config = dict(
    num_hidden_layers=12,
    hidden_size=192,
    num_attention_heads=3,
    num_key_value_heads=3,
    head_dim=64,
    intermediate_size=512,
    vocab_size=4096,
    hidden_act='swiglu',
    norm='rmsnorm',
    norm_place='pre',
    norm_eps=1e-05,
    positions='rope',
    rope_theta=441000.0,
    rope_fraction=0.25,
    qk_norm=False,
    attn_scale=0.125,
    bias='none',
    tie_word_embeddings=False,
    parallel_block=False,
    init='uniform',
    init_std_qkv=0.0325,
    init_std_o=0.0,
    init_std_up=0.0325,
    init_std_down=0.0,
    optimizer='muon_variant',
    learning_rate=0.0121,
    beta1=0.95,
    weight_decay=0.016,
    lr_head=0.0102,
    max_grad_norm=1.0,
    warmup_steps=200,
    schedule='wsd',
    decay_fraction=1.0,
    decay_shape='linear',
    final_lr_fraction=0.05,
    batch_tokens=131072,
    max_seq_len=768,
    doc_mask=True,
    train_tokens=434400000,
    max_steps=3315,
    dataset='wikipedia_en',
)
Each number is 500 + 50 x the weight over its row's rms, rounded and kept within 0 to 999. Layers, rows and columns count from 0. Numbers have three digits each. The size before them is the row's rms in percent of the matrix's.

# layer 7 MLP down (transposed), 512x192, rms 0.0783, rows 457-466, columns 0-95
091:534450521590452505528502552485552491524609409522450448501460523591456513507501487548486483489485506468534412507422467428457541455440495506554521544517423582391495407469537404562596482495647529488523374539507526568502506492444536480432537468527555502543414442565473496478474536566460491522
106:394464555600492622487472518528536590494551463577589521500560487553492491457483481440542499443427548570471501599481493506499458495522441481489534510437480549514508473502473421421354458537528611515410489511538575554458447462468560489517467543412477532547485504448503509431477431489509531530
100:580521502474499523498514479515493429531521481538524543536640423547506483498543504581488498551529586517473536544511528617591580387540542589514474525466547497520474446506453474477588535531463601524458483413570509505476446457489548556535504538469407410507432456477538513533564533469511503492
098:515594477518454442588553493545508426519499464542524464443564472509516538470499434470510527449466412501517463476400522495461509477512512410423435562491498577551520535469590522470560452506499444526519454449521487566554454584474550497474477463426492459607443482557554429459580561498478569593
093:506526561520558389532489564552580524533526494510481459548540515475534518508478560531473420457556463441600520461448472509543502463421459465542429486581585536486451516453458472466526499419565453461510542422523447513474448497473522477572507471595577501524468436548520527568458508474529535462
100:574502585473483519483484466544556547457359516498463513527471511442581442561617513557502512518580425470546566452464441531494577456475434499519498424382614466540563410508494475591537565397534639471531463475450571487518477514536518561489480467519558525381571495521461562506497470441539523513
099:517478479583569554494499530582450504552571441532504571469553410613502497554468462551460442565527525469520531521506505431464559507571467501506425514545496514462496567581564460553519379531595513522468525572487483497483421454464458539499490464525563426471530533446581447499636494534476538476
095:433527435579457508559537524504495442509445565423545575511560497504427559435500476483562437505534457439522422549415579592486514464530469450539547433455406566499450533478447465522478452508493507540493390515547434473482507485516553466597491477426434455551396570460577572476427510434471460476
096:502559573560603529576517436490459471537458536447478583485507483504459513540506421474434468512462457535465529427516491553555597381502449524499509453431559503456553520574507469489550383463543572525371517533492514477501569419505585589453385537386479528510467512515608525439441529539484495458
100:483529491445458491572472516547435500506489559516465580585583485442450524471408590550415517526449609511440467464442512422484570493510476474527432499575534441509518564477470470547538497543463559442464532587432394425475468446500434522510466470524436462569413376532476575565473462488526443534
# layer 7 MLP gate, 512x192, rms 0.135, rows 458-467, columns 0-95
106:432572490417532456542645475503438454566516502493551464487433565467540495500468498525467443555515579474436484493597441498467465536585492468411579476494517500525599440473504474425618408451565547400450531507448546529529481505448444462461515569515573553470512486513412508457424496619565534482
098:509584485560426484556573567510476452478475486514427560521556497545520503452563463593405544575554491591429444496608529537574475475456462497552476585505525564571422536518480494416525439501562515578482516463454511417564399414507445443596489470561445497482455514501529532556529547540514560463
094:469557545535575456497531529560491472491528537534576530557443522505479483530513538519543531535617556451438487448566521514545585417558473546529491490543439598539410450468459486539465496556643547565538550441458518565518558603600480535427464428463537435525396494408465476481513524487549513602
094:540493526517451635524484557453409482492412545491544358583489489542547490571582511454517435464477459592551537442572506468454444407526470487479431577466553558485548566396604589465478502518418486564520487510459469507388508541496451553462495454447518580511547508410486493508580525491408555446
104:515442489522496541468513560526536463503399579516441514515493541483540556460536447487452478577556512531524510435522541576472513441465599511604596547546461541525495530483514489551498544430614578420618520547529625490508494490501639542508461509504542513454492439498505416471405491559462417509
098:463462454438505509525516475533507423522546564481521547505534578499486529455414432523537527570557527578541587521531472454469423527475509540510544485579611480529525600404499451419555392468561572422491472435431476499437518488498438518536523462445586488411554536537470463521528447558520413454
096:491528510509394472519569518446491441490484519461469464450499541487467462468482439454398440527487543464524513529474558459534512579563445462528488474465543548473528542452505555436514544544433505508530516464438526469365567548502659395511478564406439462457445502395480446458648542531465449450
100:482585500530528509564463482402496552467533488427542587518420456452472457528453548492450493508475497487564466468509527507589468503527542584500433545446482485437424552545427619491515462446535540465474458525450496418539596494529413527565407497498426567415482277572502468472593471484485497473
110:459623524485524494423543603535549413429484514539413603493423455527598542489524490427556530548523548523480483470521581565521443402414607507427375515488484552575497470497437560508516486486540582602506531458541503423620490443428502555466390479580494486499555435569464536460487491461567551540
088:590451460529512548566481434515556451540459558538434628535411513599568591499482471437500445463476553479513551514333509532511464541509541516528597413497492549564559481460514472464505504565515495517485488468473476472441530419517524530478474529486533461475382577526562530486457488495440483505
# layer 7 MLP up, 512x192, rms 0.143, rows 458-466, columns 0-95
107:408472517493530482540487534579555529535624488446395450430519461425510454449379433458534472423457413575599447511522432445505486562524495519554558440555450516479581505469479568551522571453406473516507547491586496420471487562481498445579473528455523379528500474514483485486573571506523548479
099:523491417484455408559518494567563451475531460511485515555472512514542519580536528559496559474507456411456506528520541581522630554536451501554477476418449515515498497430352490606457496502457530476433473540491476453524484453481502520500478545504544442447495489421563411439488584540452603580
098:521515486457429456476533620508564469434416494479456439461445480543444444476550504440428443419528526496451476533486463490424513452548430530534524483517482483374502393505595461491539468543517526517437506519575450579505433502524546438520461558467560531478484477421496497487517572577507520540
092:566470514446533484575540510482539543556467565476525437468545578503528548492540554458521460478444475540409640445447445477560585478455468501402567502469467508525533411504449554550485477574512430485544499630529443445527434478462437564441487470605525476514415590534525545602501439490482489598
101:532466487516530427496493488490459521565525481468549526409573510487486542505504476538430488554475422497639551531508447477423553457515490460540544536462537515534461435449498550581456490486419607452512466516493455445482448467533564585425446496498500575651485538537476476515520499476501463392
099:486506538426521472459487549382512523446403532482474416488515597410587490524433509455451604538503526550546524407459561533472480398546523500422613426465548430498432501467434527537477565494452518546523509518539544537486474485429490598539521585473468518521500389570462537552383560479487458527
102:521469507504625513512426375562570424499408470620537541455495501555469518436526465500492564519600503549579477546493526510437461473524475565568452578411482520584538475529578505517524504526472517481425494469428493458436459547546466550583404551468496523580463481461513554536544499482422576509
099:462432484476484497394503401522472513502479467523470563444491544479568497473509509609475440593489388547446469467459488525584538615442508479508564497465571489551430514544468538571504458540452570487477555451539488504550501497568552566483546644481552526427437457450552520451377477511401537517
106:469576493442565545508534555486449451527584600496484571533555418451496502517519442535475527540462575523429476420543514492473469537465593524437448513518498442474565495513530406501415437457503448525497516527465549592487534461510576500457505508490410450416475444499554536521547469460387434462